Each number is 128 + 24 x the weight over its row's rms, rounded and kept within 0 to 255. Layers, rows and columns count from 0. Numbers have three digits each. The size before them is the row's rms in percent of the matrix's.

# layer 7 attention output (transposed), 768x768, rms 0.0215, rows 460-479,556-575, columns 624-671
099:125130162163093127146107163137123098094153138110177126123122137150104134077140128078169104139129111110080102159095125150153125201136115119156138
099:159154111099109103118137125128104155132091138125110093101162181122137116154105133139153146120143148110113138132167144142126115142195108118142096
091:134147130113135089129133119102117100087119127120182140147150147118158106115149122106115101155118151165146164153107134166129135146141094141117147
100:093109139131104113116126184147118140132120154140128129119155145152124167170136087102083116119117128137183138148091117145118072131135074127100115
099:102141131144114161155157139135118108124160194135129134085176120100120150119133138156143135098098146137125103128131117117124148127128074127146110
102:127132136148121120142082144119099137130141136119104150107079118143128114132156103119126113150067121153113143101069111157142090124125108101135136
102:150103145097157122114126201130102132116134136090160108070146158151112132110152108092145123136092177188090084126070099108162137159174087128149156
109:145128124112072121166119137146160151090146085085141161135139143116098153131145127120185122107102119167155148115139170133111118132151115191137136
097:116108130166134135134111138090161171123145141133115119108119161124129112161146106147132127134136128153161110154105117131167117085135141165096114
096:114133079090137109159093130125137123154152153129098157141143159104116137092082130149155128088120145138171110126118124141095118130123167169102105
097:091101160133129148129120140132141129136146105155152137161131116114154142140118148107136107157146120163116123104126144121116154161100154144103141
098:146160145133114143124139134144138118169185137147148136118113105115089154117149123116196094129138122124094082107124120115115133135146117097138133
096:148127133121107123142082141099128145072060118189088168161101092128094140169180143149087132142115144137123153123157131106161111145097095156116131
096:142147132068140130147080173100084154115149138131124105057118144141133121137141139129157135138111110129112147126144125166115158112152158136139144
093:101133107120148112115118112126134106161118117122127127126104089114126164153142177173119105138108132149169095118154148075126166134098167098126109
100:153164133159089117172071138129120153151125122143110065091132149125126142155086170168105120092124128144122142134151125151132117154185138166147129
096:094158156128132096159103162112158138126158153141124138162155150118135143136136118151122132165140079143168185119119116117136139148074111122143116
096:151116109125139150110119114135176199110139114096099111134127106094147130182159122133124087146127134084119129140134124117139120093177134128135125
097:118138155113130135141100166100132109141148119128141146129118153171132127100112087089132146094180127145094103131127138088119135141160123162119126
094:107098121146106117114150147121168107079118155136136092166134156108158180122142090126099070170130160160101123122135152136113101114173115119112146
085:111131118100118120136172138112144126156080175123151122143081109103134108170141155148123160193145161146141141140131138151106160062160130097114147
083:139133113124109137098109133144137096123136077105110160153140122132121161128134178100146124138158114116116130097118110134128103168120148115136128
092:123142157092093114121161095111127126185126155124143121141136132122123103094073171123168159137120115126117142128153159121169110116154139139134176
088:165104144133123119099123136120077115126153098110153144128110138174137102161148098147136145121138124130150157118114097121114125131104124088156107
081:125127131104105158135087144129116106096091059154136094127139124119102126154089089108098134134164118115176162134110115113143142114123135131118147
092:163114100137104134098132098074163113095087133140151089134147121165125157117119136157124113129169166143127138111110150121142114116114104139119155
091:115115095124102132170129159116118134086103122157126143145123124095155136131133079136115098168107107189072144158126138142097162100128115136086173
089:117112097103155092138132150085117107132107146150166091128132166117124142140120129070142134099077127156114139105128088128138143134117110102133094
089:135128172122125144125132145155124118134135117127118151142147150099122149115120194073082157110088115146125126141118120137098116150135114154147115
091:125121111113108113130102099131121081123120139151105106077095136121123078141124134077148157091083141153169151164188116127142090106149142165109119
087:133150136140151132158086139145115144163091157107141099140110137098111109130154176126140130083133131101116116134088140137096131163121106146147127
093:173135131076120135124145120132118116131136139108137106142122155127142110150127138143106154113130153115192125106162164115149115149134121128115129
092:089161139136147112122127125145118141135114147117124153137132111106129133086129113133102098217146118132104135128134146128164122114152146094172139
092:164118137132092169158102136168137108165116131112117153150144091101136142151090148132123124142108166085121145087114092142109129098143145135121134
091:093137144127117080140133138150083141090083119153146135077153106120141142119138146140135136139140125144097123124089099147130117152121092151084133
095:102114142127144094101120154139112130155173120129099129113140144135129131114126138185128125116149138101122116091145113138136131120146091163177120
091:107144122125096138129170115185108080073102154164147122123143127128078130088099152127130123095125132108149100160165124093136120110093125134147138
091:116141118123137128153148116113100079183108143168130130149102141179161140115117122081117176149121120168122137119094119103153146191101149144135107
093:112120109141120130149117131145133109102131091146142143147108143154117112118144093169147145149105101069148101134122114120112122110159146141106099
093:126120136163162086166133139117125145142101154151103116168102141096126145097120165152137170145107150114115103140138143096157103125115159123148108
# layer 7 attention value, 384x768, rms 0.0216, rows 269-287, columns 624-671
086:127124095185150114096080129121118111105170094112146134151108133161135138124093158141132103103100109154150123136094129075128121098130126172075149
088:130144118144110119146118115090143135155113148154156204115119150128132150095120105101133152119147121152109122145104133144127115121161100093117129
090:168087158127145139130154148138072146165109076109142107156102111081136125189105142153125155136115134107107168112161123125113171117069142124073180
085:108117120077152111105166125125119147130127091121157088115117150133136090129125150118128122135110141113109147124143118191133170152115111110133135
097:089143144145128106102141131118148117139138155115164119170153134140126200147091109143122159108173132106113145165177129141089139094140148146135117
092:096100116126092123130147105129130103141168127137158139127100097078124119125112141145178135114156120114113142120171148190104120103129139108072113
094:131155088144147094134153104163070142128107115162124130144127125114150137101104116168120083127148122143146132155087138134182123135143118100089126
090:117099140141124170132153146151133110138154121122097174118139150146158101130149150081144120120098111108161135096124124103120111150117107117132142
090:171126079147125095140155120129089135129120119129082077126128095108138114094122112176072146121117146139113129102133125121128125145128155068099128
089:172143123147077137143145134107124114122098131135101079087116138145126107156140108154115128073100108077096139139153134117100139090131153132126138
093:160106107087117134147117177093116135162093119119115180090161144135133140110177121125081151158132099129179127144166134099138124111128209149148094
093:155170142109138114118106180178101116137094154128177139150170126117142143146129119112185134122106105116130116141125126153125134126138112089131124
093:142159177209105152105121126150151133171118130104129150116126109118158160141127116081173109128158130122137106105093120133109150136138107099133112
090:143129136115131116100120123148097111149122127127131178054154138164117133113171137143163159149128150101115112111110125102140157163149120110155134
097:072147165110135099116125133104159130163135129110154137148101085158120106108120158167100157143139122141099122119069128124135180116074144152144116
093:086171116116160130107097112113125123111119123090165113085137103121120149121126162099151076112181140097106130133076134109139095093169174079138146
091:122153109110142114171127155148074130162090118209128135153136112125133172068102162118145154146127127177124137119124122133172148115092146103135113
092:158123075166123116127117113146123134110114126120133125099113134118106127149149130128132086139055119117132173120138131159108132131157172129111134
093:118141156128209122131087073114113104130133129175079143115148148127106131123113143167103168120144104119129154111107136159138123167109146114110135
# layer 7 attention query, 768x768, rms 0.0233, rows 576-650,672-745, columns 624-671
120:165107155130089114100088109103111172127121129099118133088143119134156124126134111111098127111158112145170135119089117083125133149111096131087142
066:099122136142155124129146109093155145128143109109116144088096106131160114092122112116172117153126120122116150207102120102136154119077129166159103
147:147134123142163096123145147092151126094135162142126164150098154130123110132154108146110117079152106136117116133131132171144157115146175131118090
110:106188118113143153158138136133109094146136133159156127121115138120112113130138128163161168089116117132111146137118112114130138110118147147124146
126:122114107153127106152178147164144139119096142092103126137143133126183129134133127119125107136101126155121140119182146090150135142067134136103139
090:114148148119105126127124101117130118109155123107115186144100092144130111121149136132156122144160097124138128099131107141118093139135116126097166
137:086055166152090128186159122173154154120124129133155148112127140117103121153132156123108143128113106123154124127153127138098106136098125117120104
132:135131071142129167131090128124164119115124084082165144122109157136087133177099121151156106143109111093108141098152118165090157137144089123160078
170:148131110149106142114112082111131136180150138100149141136132181141104153109130135152107123135090104115142148120111087140102155156150100112118132
095:152099133153129153150139113099168146117097140106097124151161135112120175173139099127168101116104103125093126143116139109170163083130147139096133
081:088130145111154175091123153161128131134104144142119130139137119146098123110126084171150115144102160155143116155118108127110142139100094154135116
105:111121095102106064121108100144111100140189143107140155117126140161108116136127160167163151118118122119154145062158138160107086148127128133129161
149:105167145121113113073110084115099086156167116099161141135114148125134181130104172123100160133113117090151101118116096120146146162168141125188155
169:182090106131131120154130196143169152073072137140110075114118113132121080116122097121106138145139135158121176111152160112143119098118120169074104
077:141141133111147130116130121149128121122128149142146125149150136118159146170158105109086118124134104108114138118134152137158141100114151140165104
090:111104143122097166119171109130096147189080134087161143142111160133128152159130138094141113123128131190130121118136113110111109146107152107120119
176:167090138139116162103108139126144190163102129119157118141115121149106134096109106121128132125167124164169119090118082081103135153125127104102130
085:095125136104157128109144161138152120161178143136100107142092112137117125080137105197146109126096184091162133196114099129060116139133081146124141
086:116156151128118107114130072113107104146155135136168140075135112119125131086119150138159130133151128154098115092144120157140109165144139082112133
087:163152138146119101137123129130138110085112112126108133147118133106125134063135098130097163143112085118150127156126134143138122152115140166100129
085:146126097204113128126100167124119120089110170159127126121124131119147102146171113126116156135147119149141155099142157136191131080136153148119100
089:147120123147103132150150124150128161108096132141161123156126155124158130144141144067103120100166093132160122139139126091191135137104156143121080
096:102100106146142132160173147134146150091107106157102105199162161137140165143117140101102134120089122139165123134130120121140132126112123147117133
087:112150141104142156126112111155111125154153137120121127121135104145090129131091118153167072113103156126173110141092095132083126133138077119129128
092:106078149098143109147181137142155139146125092136119127151149182160128149134145128107115141130080123113157090125138101092121113152143117127132122
109:103167144124137152095144146145121120181122149105165157145078128151106120111133134131168101104112141073164141127089108163096141160142103152144128
084:167100075126126153140140137125121155101103123167119163170113143138180129166142099091126152125150124102142133118146166117194095082115176155139088
083:122121149130164101118134095161086158131122141120084150140131150140121167128142114125143126107136129095141095119142113112119114155154105099141144
080:102138111142146139116184164155114138094123142162108101173129177111139162151108122109068129128085149139118102183145111124161113149102149157138121
090:104164121142124150132118139122114090120135148130167146124106107102115103130098144158151071128126133123151143088122134160103139146099111084177161
109:128129147134162133103115109104147124164147117099121124137093097129081178121125160131150065116093148143135103137088072147069103167168119111117140
093:159172116180123149120087122107096098115141132117139135125109121089119118117108165150098095153117119128127164133091169165107138156120122125161128
081:105151147122146136154144115122150125156154142111117138118128126132093162162137130131109097120088141125137121117148122128105134158148144104121122
088:140139137120118106113109121121113120132150137085137133101092093110093102108101133171152136131156114110128095125108121133080152145127105114142169
120:152159082121125110150132127113148101106127132175105115173128107079156140109124088156082151169122110155137175108133191136147106111110102133150139
084:171140116127155102109140095140109145177134149102068174123119131115129121139098117134105118155127085127128100104106135134099125171147109126158119
084:122099127115130116115134120121135146138101096118130131149134141173158116100135111119159188134105128112136135171131140093158139115140138129114090
101:105097118122110128120145132118138160148153153136147094130142150134101164151139110127104117116108129127150129117151082114136139107153125135094161
168:119128106096129109109130133157110139108149110166118127146113111113187095122146094125104122132193149118109138122139173132175112092121149138151130
092:131168152140146105139129116120144106120105155124148175155125116115117145145104136128120091130122134116133080126131119144092124109150155137154121
087:122128119124183105100119124125093152121082106104095157130106147158128088094088111152184141143144095130114114128091124092126162139118136093118111
090:097085101111112156110107121117175128123101096142137111149143150174137106112127123096162164108088152134127114153139076112137133121119141114110117
093:128167119115140078111139099138134095103097136138101181170099112185166114096151107165101158154130117143162130135106157112128116150100140115147082
101:134092169116139130105095094120111136130109128126111141119155128157120162107110100115095130124092126147203144122142113113113115144174134142138118
112:119173179108182175086119108138124073134111144078138136132107130145089116163090116171160107154148088091162091093127102143113156173125133126160158
093:096108137111167127128081126126119167126090094110122120084103120157128118059098084152164168124159093144122130133128119098104135135119135121118135
111:123153112165129133125139140105121138111162138152136088138142128065161131137140148117080121143108162176063176153158174140163140134116104149099139
103:129170091157176105124150168156087142124144169146067159095140113078175149114110099146117138173123161141130152142114190130135082139074087134171093
117:151138139123100103108105117110129161117152143088105136095145134125115154079115089138148150164107119118140144103148133131139183164144078125136146
102:124090112152122140128134143100159142108159112165081094098149164154099147105152110166137148142111123132140135144095131132138142164098103162073126
094:102135116133173116138106138134106108143081125120117173131115126168140109090134080154145148123130147115132139126108155104141125160070146091143132
096:090096148113101111113139121112154139143100137126134108128144104159142143097164126102116161116097129160133136129120102087134143106138180146095143
098:115097081151095114161131162128188145078132113144141092134141122106134099085114115106126148160146119111086154190129137133127121114169142126103092
092:116155088127091113121110164095159111161151176119164117129134122120118157151141180113111077106103156128145117104109094154088149132168131138150118
100:146130149109128111131134149131142123128146160103178122141119122087110125122130118112114089124150177157130150120129115140099127152143144142118147
100:149146119182158105118108092083121115145157165154096149126118128159125124088102131172119100155173111158157124123059106116114126186117114073139108
114:091188139154158077104095104090106114140123156125165200136123121117121157095123118120111079118100135124134133114101134134097163177111120164118113
127:124105121115111105171121150155116172116079094112091095081143143116145084135106102149169117098135129111133110156140157095104120110081160116129115
094:139104199121129108126111153109125145117128149084156112102113123119093158120098134150131119146148114134111127089122106147087142127152154144136123
078:167091078115103117139086144118128157172186135119129122107127153109112148131146119095107162139124126130116124085159170096158086137088093122101125
123:118134171125128127083143104129107110152142126094114112123112105156053145108116145157171124119106085098167129107110077144085142164157110111128129
104:130103144126174134122089156131140094097094120142144152164135126146155108145127120117080149151151133120127135124152156097142122176073154123124112
095:148152115155141120133156125142155198102111130168129129082107120097144134115097122117138122135111140127099139139098144153169138111158117130157067
102:114140079164145092148141134103116091150105147141096155151112154162154135137136123127147121135121160123092121158115166129103103126106116115160109
094:130113143162127123190082127182120141156122106150137134129119151127130114070134123099168100112137140120161118122096104116123168147109127143095165
096:144140173092125136104144082123145146095135102105144119088142117130117128101112107149154135145129109089174102154101087152099165126148150140094163
096:132130082106074135149182127142127145125112135168151116124134137116177099112106095106141150120140131129091126162141142123148111082120128155090158
095:122102132111148138126143150134154094157135105100138130123118113102141061120149161115082113114173120132141138083162131134153080155121122126156083
098:104114158119132159150110133161068112138122085136110135134091111127121089142142081090134128103125125157127147163123139094171134086092129100112164
097:124086153117098153158157104127128159135111118120130110163165141154088095165095161124132097152147116128119157146141141118143110096144153088068143
098:180112158160164137114157154128130139124147153095095122126150164127122126136139119134142144083124153139096133095124122149118138091124132112125088
095:158137127185110119149122110120149128144145139150136128160186122102155147104111142091127150121137128133114101190127126120133100141131133124104121
089:129150174120105106111127132164099124148110165134127109129123125104126113113176126081055133122123093119124147151105117143154091150118132153111131
090:146122138156116141149097154090121165104158128155131172124124117137133123095139124121155117150147149121131135119118088114102156130180089085113109
091:132103168150100147170111131127096115091110144127139131101179137104106129103106108158142136082158143164152141102168117106108146134158113097130143
068:083138125095185131140164167163170101103107113130154137151132151134095122144087181107115141121104099104107113121186141140124106181097181126157130
043:123060140122115124102127127134119121167130126092138096118138096148118113140135102124179164100154142104138095110130138122102136109173105148134143
088:094073151130090138116131131167110168138153116104165099115163126174131101134112146107130130168106172135134125113179105119132085143127079124123149
059:120096150134132119079157110141109137110146081160116106147154149146133158151107148114096127153146151101093132124123139146141115140115090135116154
064:123141150094167084107115110135115142157167118161135134136147131138061109117135123157104139120144164132124128113089109162104142130138128118108134
049:121130117117154174112106147124143129105123106167111101153135139123136129070100107135177107074124154124142135128142113093113055091111125135100147
067:121171098113183148087078150090119111157114146126082105142110123121158127137123119121175123110162135175100128150135135116109153129122112094141121
063:116107149121099116136138120131116148127129159143106129132143116111170138104167135121131137112144127160144089148126133135183086099112105168125121
127:113159077117176121142139115122101117071068130158115186162144127122157136129118129112146161115124116094117123132134169146147138111062182125141098
054:133180103111140123145113153131080134083126113168133139141116107117092143114132140113088166098115107142102131120065113082087155148141131134126118
047:104129157105115103112138104147158106104140141098177105114161119154113138108118126138135099128114152109143135108154122120127109124157127171142136
053:132111140154162137134160129103133125076120138164137098136124156138111116061144111135165090160149124147112124163128126154140113140108155135117129
102:135125094114098163170119116134136111101122108139123147138189113097166148146119101134128143128139108148120142123156175101146099079113135154093128
081:109123178113161080127158121115091158170139109133163119161108111166098136137121159100142123121092124118107106134154101138099167158151146119155147
042:135137091138140102138119105148071134119123139108176136117131105130136135129125128109127123130125126120092109125096118071146110116158155125164166
052:107139157130145115081145148132131125142146134125127142210139115147158109140113120132130134116121143136174157102110113174095102155131132141140114
119:100147155128165085108158114158114129130134134119141141123108151161074138117108149131156110110104171130135100131127104165076139145138128145154118
047:098107135131136151106103088110165135156138129162119102110102147136112111146126124175124115120139094087099147136149130134092122110147090112093137
042:155118119155134124121138132111127139138109148173136074202131141121144130085097092174151105110102149181085113186139147127130101172091107104112088
049:135189119128138154136164146108098139077116091103136148170148105126140151143141108066136157148130131138104127118169129140143094124145147125158144
053:145158138101107099154126118112113101103134116127151150153153110131145170155113133076115158145143145153131115096104122138162126103145153133156176
051:120153155096140133110106075159111109140108129123121119130144116130107147156126131151139143116120133158139111114129102148059204120110119121140145
048:141153101138121122118122100123107082149109117104130108118108109151126171157152154123127122109150162115134121115147101161078084142141113165130170
054:125099099115135140123134117137158152122158132114136106092113157160144079114149116188134065137134088104129118162129131074132107135130054124110096
049:114146137105174097105109127138132100137125147082078116102121105145122136127116131099127112092132198113139113115140097127077099153113129139149175
061:083095128132125119161102120149165116110117123107133081126112104149169084127147151157134110129109088155098106127151151061104092158102152080110145
053:160133138119140105160132113107116087093113136174131141139126167099159163136090129097119165147138171151128144088122113180129153101135178143133166
051:126120129116139104130128122131120119104152123130113100120113129134105139160140126156120117130122112121108148139152107157095123149142071152121166
048:164117145091123167160114133103123121125148122104160088085123131134099132107139130148166117118142116133087086151149096168094137123141081130110143
048:101082132153133122151135164126142137104157117148149121138105152118141100135151140166129127147127106109139130172152153123140123102118138126095139
062:146123096129130117148148136131148134131132149106111128127090145127123107138180141111149153111140079106117105139122159081138140139141134155083122
054:090131123141123137129126156132143106101092132135164149154151139104150118113179159169132154150093126129141124170136146134161104087093142092103124
046:129119141132121127168139125142141145146184145118156069143096149143093128144157162131171107119155113123117114140114119119079121143179149137076149
048:120116139172144166111120188153161133140153110167162126143097152160121065150143110192141127154129105109152123195138146102115105148139113115128118
078:137132185105100133156138123120110088124108112132152122151124139094165105147145154114091161124129130127135137128151169126128100095135179136128155
051:118134130106159133135117069092099106170114174141090137152101126132091171179149125093131125111141133122134124099107101174105135121161131121109136
057:167143140132144093103142095114110109149098149140119130119126085095127124130105110115119137117125132135133158097080100151124138140121145103151122
057:154115139133150137115085131133127164136170096086145086119132101157100104141125121099150113095140108122128100127164103114116125145140118137109157
150:127114178140126102110140147124147140159139155112147117124087141144078144121131130130107090130114181133134135149120091168106128156153112137135125
060:119129158141146105148122145151127125125169174126162105155122153152110117161170112144115111095166119143160097149105129115129106140164105125109126
054:110163133131152120080126128125133113144069117169088136139108109127146121097121119102170124148090162129184102097101089113146152134119142091185128
055:151121140098126177114127104137136138113084131132136164099149112102137133108093127123165091110093145146099146073144109122124162152148166087167132
069:106154151123137112098142085125087063156102114153147140184156120114132137152125113153110169144143138143128161101140126156118095150130151095136114
063:118132136106190121122097097114113118126111162126117134127096121146096136130116102105101116101142126130138135123109097146100145149142123142113119
059:126151130123166160141115133112140113079132128131092186126134138126139117137122118149133150160172126071119124147093140081153136149096102136137150
064:127136139115163143109113141130101147130079129155077170112130087108164151095089116138138175125103149126095151100113112098089143127084123091180135
070:096149099120101173160133127125163136116162100107152109097129156131128136111140141154141109115121129116096116141170148136102109107098121168119131
060:082162139127158128113123093138106089144110107156131156111133160142149134121128128162122149176089170110106140128119122202141113130133157110159098
075:120131143126120098148094116144073133143141133119098140149111118135080105143137129128172151118133105131185125092121123098119124143121138129105138
059:114128116094139134132148116152135136167149099153114109141153115122083137110160115121144160136114107128167131097117124120122104105095124126140112
058:135121128132155103121123160139132146142085122155110205135119118132168134117139125123120126132120150157134133120098123112142146132081141093145110
065:121142147121080127115148087119075099168116139125099097138105107146105133137130134083136115133123166136129165136129103142134101132182173077100142
065:101129100111093121131109134105153152071126166153159160111136083098177152104068152124121169152171158093096139138109140118131164104165169141099116
073:139141108158096127123109163132153128152135175104143139117144148141130164135154165120129117127128154182102115105125139151157118122137140156109100
067:182132119158112124134101142134162141124158158115157166131115127125144128125122143139122111113149135159095123136128154116109117176117103132142128
071:105158128111130148117135102109105094121123120199092121149138142118141130128153114152114157125173103101105112146134133137166094119114158114120110
075:064164102109139133110095097109122120112086148145142175156151157098170149118124107136122116127149143084124133070117129165133114153091115155138090
093:116155157119112110152147118118135133154136100130142110089122103126072118122106167115184124132136115166119115175082111132092099129151118120146123
063:156108126120177155148100166093061140080128162107113156114116124130124178132136113145142142124126109109096129104139126111123149152139126116111162
065:133102104099093116150106137124114141157162111102095097093147136141081150111152125111129118140089123122174120109144131116129101104098154140094107
075:145143191137144115090138099122107142176136115101111092154131093145068114142122114149126125134125096138166132111144105162092131182147081108150131
063:144103130141181114131091183119149116101084138139168165121119125116160127130111121124082127146135144136124142109128153077136170165105129129148082
084:111144074124125141141167124142152139144125106171083115126125157124181130120129129111120141131137130113143105160117131133175083080164159145143118
084:116148131176140108124135136111116081162111191100139140155095125155114120137125129129161095129119145162101123136079133153110141138118102086142119
089:097089135145128140130100137132131158185114088200096139151157145120161120065139136108111123145131127154162133113144109148141130122126129127107156
098:164139131112152117092162113119142125067168106112153107116155105140128118142096086149157151155127127053149127140130120133127146114165167168111149
092:113111100125088148151169126146143172123127136160136140075131121120160119117142130099129129139113118153117156156099133140156144065143122164112145
096:123116149115136116134104156117144088146151103113143128130116103110130081112140167115088120109168108155142154100127121144149093160123106148138091
109:116083144113140170130125113137078112146110069131111118141101115141113105164151082100126137108103114150126134162125127098141138105080143104104176
103:129091117120070124155146127094137137167091123107139092156131114136081107148079160141148108162132122100122145170135139122134120101144140096094137
112:194098146157144145122139131124144121149145141127121127128151175111138138132157115147111159088132138135084132098139127144109138110116158106111072
108:138142163146109119181103094128127122091143146139137129169159134103147166108092141096117157103122133104123123176125121109144113139169148143112109
098:128136170140120120109137121156108126142117184154142134126102125105135110097176158120063121129147106153134154131123109116147098170113132128088122
093:148110121170121133146088145086106167109149138145114140128112136148117140110127118162142139146175176109156122140099116124129139145171119084123136
# layer 7 attention key, 384x768, rms 0.0218, rows 288-361, columns 624-671
027:156112102104156183128141101121163167155141118124092148117090107105108131114142109114122146125127103180118072112194127140142137129148034109122158
025:097099128155091114135121113158097116114141094151157157167180129151149097097108147142101101104145148136110131133132142143168115151148119118142148
042:151100166132089089109141177168142099131141108103155093119110091130140122186145146089164155116168096139119166134101114097134102160140120145114164
023:086097123100123118173134097121120106148078129092148157183119167146153140141133133091133105150124139163143139138134126095133144112172164126162122
026:153127124164108160113115156140104149121087091132171159088154138087136127116152135153117123096117116093085168111088147165117135158202138137184136
034:134089140091168081132115104117117132123102078106086139132115146138124134176097145147110135154105105104122116093144155120104127119176146164155107
033:160160104097130149153104124118131121143096135127101104130162118123111109113122143123159113150130123157145114144139127152105098132128132122129083
024:165131172083143118131161111143143092160131132135138115174117084134115178094132147133145128123098118118150157110116130148135115113132155109090096
028:145109114089146142110138061099091123112113116123131094133096150111097104112134111103143151088138089111130162101096111151124086174143146133092122
026:096152148131112096130137147111132139118168134125153140127135156112170089121103142149109118128132151156136160158139123130127120139139076081145129
031:171115150107122099133131142157150135162121105090132145115145082111111095121100151150121122132092133122136147133090136141069111120148118185119110
028:115165131090106149174115114157094174093107140144099088109123127137133124130120116141125149153178115143106086117106140131131082143103122112139154
030:182130146134159115120134116139113108119145137108140113085064120087112159147152103163132110166141083121089106176154133128102129150098096104136137
030:119128128170141155105147177129094122148147133121091110141112101108159170141127127127099106137114118099142116138151125136116149107115112141120129
029:097126130158100133124142140143138139138129092120082145097133112106152133150131124129115107106113158133124139109151079086136132125179128128154137
044:142130133105169140128140174133127140127135118161114134105101116121119155082108102160094128131103142114124122095152181138154133106096140174170108
039:151090140099171144110099128129166127121123110137123157143121164140103108108128104131114097140073148109116120113118148081179127117129124172124101
030:164114115113176105116078108130106098130110102145155138132132113141149080097058130094130145148069123142160158100118160116139119150141126124129105
033:104148120112126103129118106135120117145114169118150120127121138150138151134122127131116151155145107127146118133147120160172100136135079121118110
037:111135155114100102115128107113086125116118157135089106091119103066135173147176149170161122084141146117116180123124126124080114118143098106138119
032:109100155117111121123127182154144160120134096125088099154112133084129129107165138121143116128115163081125154144129123163093186082123118157127111
032:117090136126158130118144159132118127138141100131140137141116096154120107134102095116108114105120138129128146139078144142113102143096126183124110
031:154097101147152146140117116123127085106153128103144105126128090138144119107090072106105120113131158097125145096141168094126117130129144142137101
042:076146148135144145113117124127081096116142133132153147112133167203142122141113123141120141132102125118127091079138105156099159149114140090113120
028:161088122114144172133093094125108112116152113138146144093144121138145105133106138124165113150117123156148143114117158147177126133167147121163110
044:074123138121071086113136156148150146131165112134129119064131114132135158119168138126149120126148127112131138144178104151123129112097093137139157
033:099112164137133096144147133131135080137152142118109072125119092183105148085124130113104115115164124123110155140112138126119132112142119143088116
033:151112140120151158141114118160104096142152145160164122150126171163156079117121123134134132170097130154175103100125155134103081158150102082147112
032:153094124147187152144121149142131123117168120097104126076132134127146153125128121137131146118126110151143167041147139118081119108183145104108153
035:139140135156099109132162111144159151147144120113123147160099138156129145130148139121131140131132109135095072134121094148159126128122090094146121
036:090155095098110145122122102122118178108129151115140137133165094099137148132100147169168144114170118137160102142141100097128103119150099093121155
031:193139132146118085139187107121169134118175129123118131151144098153118128158135097116122118119158123133075132115148125119138129120112154148107124
036:145158152088129147102115131150062137135102112111164134123129170117118096133102103142138127175102124140156086133112118113136164128155094119154116
035:121142109112097122112133122100154135169118152132139125147152132045112149175123139134137120124132104125164133154149114137134127082117148119146123
038:104149167155106124142120115123109119141133132137129141138107114155131133093078130115105125134090118094120118142158150123154156129107127175137060
038:130144135130159156153130097143127088125119116155191152126110143139150059127157118132131121148100130172164148115139188162142146164151126147163145
033:099067130111165122152127144136114127106129140163116091133107154152147156136116137105102091130137156115171166112130136155103114119181159121136112
045:143170120153175105117095164155109168108119153121145148114109165106130147110118107146133109152131108143138152125120138110096137118135097112166123
046:128148147130115100122138107122094127141118107145100132166138152162121122118105120183108140119106124138127148080097152141085139136174100105146132
042:144132131090104133125124099151117111135141101139184127109129169110142099175135129125132121170115100121163134122102138146147139138174138147148163
040:111093104132132149151102115146109126110149147139140100117155110156143127097145108112087118113131165134148179158096162154134106126135154143111118
042:096078107078133082129174166122091129092146134075093114076107144120137147120114115131151120124147159113133109108093091105098096091187119090138126
038:094130157140142173141074134137135116139144119168164129147156153143175125088138131125122139144124152207104171124168182137117135165122143154136120
042:072114116090169144117155137157085119106123117171132127133186184147130137155121126154089126151115136141186157119102137153099143147175106127141174
045:128139108130130083114151112140150148140134129130135086111123109109131121120129159118129134131150147140115143159151141103156132110181144144127140
044:114072121136133107121112154130130124110111163132099134111129115132099163083115116121161121104138153102148080105119118122131144139107125113095093
055:147107139142109091129132131130141127122130122107130105151053085154087116148132099092131126103092121087127085158130074148154133134117130119108123
039:141125159178119177159124118122162127149083132108127154148115164106124085115137133138127165144112136142111137140147162187128154122114109168139097
043:124109094115132203123146127149112129116091142161095167083146103146155123115099177144125128117119171118110149155137146150139135120151169150134113
052:146159132122140080144087152075105150168162155146087125098131073168118145072132115136125122097111089143128133108148152118130120118114142103136110
047:102101143096133111129076161123137150134085152119151131103098075107124190097133141131155099117125151117143125103118113090111152139125129126119092
054:117097162050155175129109153144078130117115131170138137096152162142121133138116123113124118160091179149117107128124184159119147169152144113117119
049:116099138168116136129136146121143110142097115145118145108118124131109135144072154175123137114139142123130090119143157084133123150133130112121140
051:139168130127138108133131131100108134129170134123117133133146122146145119147181143140140102147138125126083177117140152140124125113102124116113127
053:136111114150104123153134136172157151110132095130134118121124102134127115139148149104148130128143109142124149118131054137126130144139123098115136
059:124117121104146129134142127147064133127134122129108136133138151184161101126107122139137108150118153145110114111120177138116140129118107123111150
055:099100116133173111114104120158112168142147106169117112139136157154115173113141085123120131105116157142142188147108098159136147118160135147119166
060:109130136112172124106097133111071166125096164161116173116156156127154172097115146110174098126158123125099155086115146134116137156113143138127113
062:142102125174125156095150103146150110107090129158121145145124155134165129133083137129109121106120122126126102149126113120125140136111144127133146
057:145135134144098122137109144108100107092099105093171151136117133177170103156107107142149109122099095102112101132128131162163152149111147141110093
056:149137131154140147134168115129095118128138108143103132109145152167156083100128103126136124147118118147124138152112165182151113114132118133137126
056:120158122144132119105109100116088111149122121136107140153125115086150127101103117146126115111102120137152099155143136107118128130073128127128098
093:124149149152114130122143100121137135138103075158105158159147119119172140093138139117126140114127088123167099120115142116127126131107163151144124
070:115108113155114133156123141109160147146120166132111142099114141141113136138112103140119142113157122125094119133107154123119092093162107138141114
109:075136145113093130141094133084107119168114131129116154126140159108155138143172110149117119131134092136103125106098135086133128140081090156136117
081:174102114130155093112153135133136199117125133164134105116144136125127145123111136100129115136148150095154112125146138092128142109181153154105121
108:143114107175090117168152118136141161132118149111123129131112150138150160148126148101152126114127126129082133162134128155137124058174149133132130
098:116146125141101106139144115100148115169131080138114154153128115097131123142151181130130166138138095165145101116099137050138106125098112170124115
132:103095124102137144150132094135126150148161131101136127148086160120127125132172076134113139121108145147124148108115140128134144118122132152099139
116:114117152112065151118144155161088088126115128083172085108106125126079086211118094127136109141114122120119098154107122137113130097141111124115134
132:132121142127114139117149160139136134112116148127122127127160116128127173114124139133158180096099141121123149133106130185146103120144128078108071
133:172144127116169154131116101109133126081161152144136107168165163129135134127132146095090134098087114108105141135154099117133146171125150134145111
129:132097151154137118122099144174148134143066138136125145141114176101129115143160140133132157113092136164089136119136111130134153180140123156106118
121:124124145147145113119096110144121147134116099166070132133132128147108150129141117152123170157124117102147119124104104134154136168135117092123149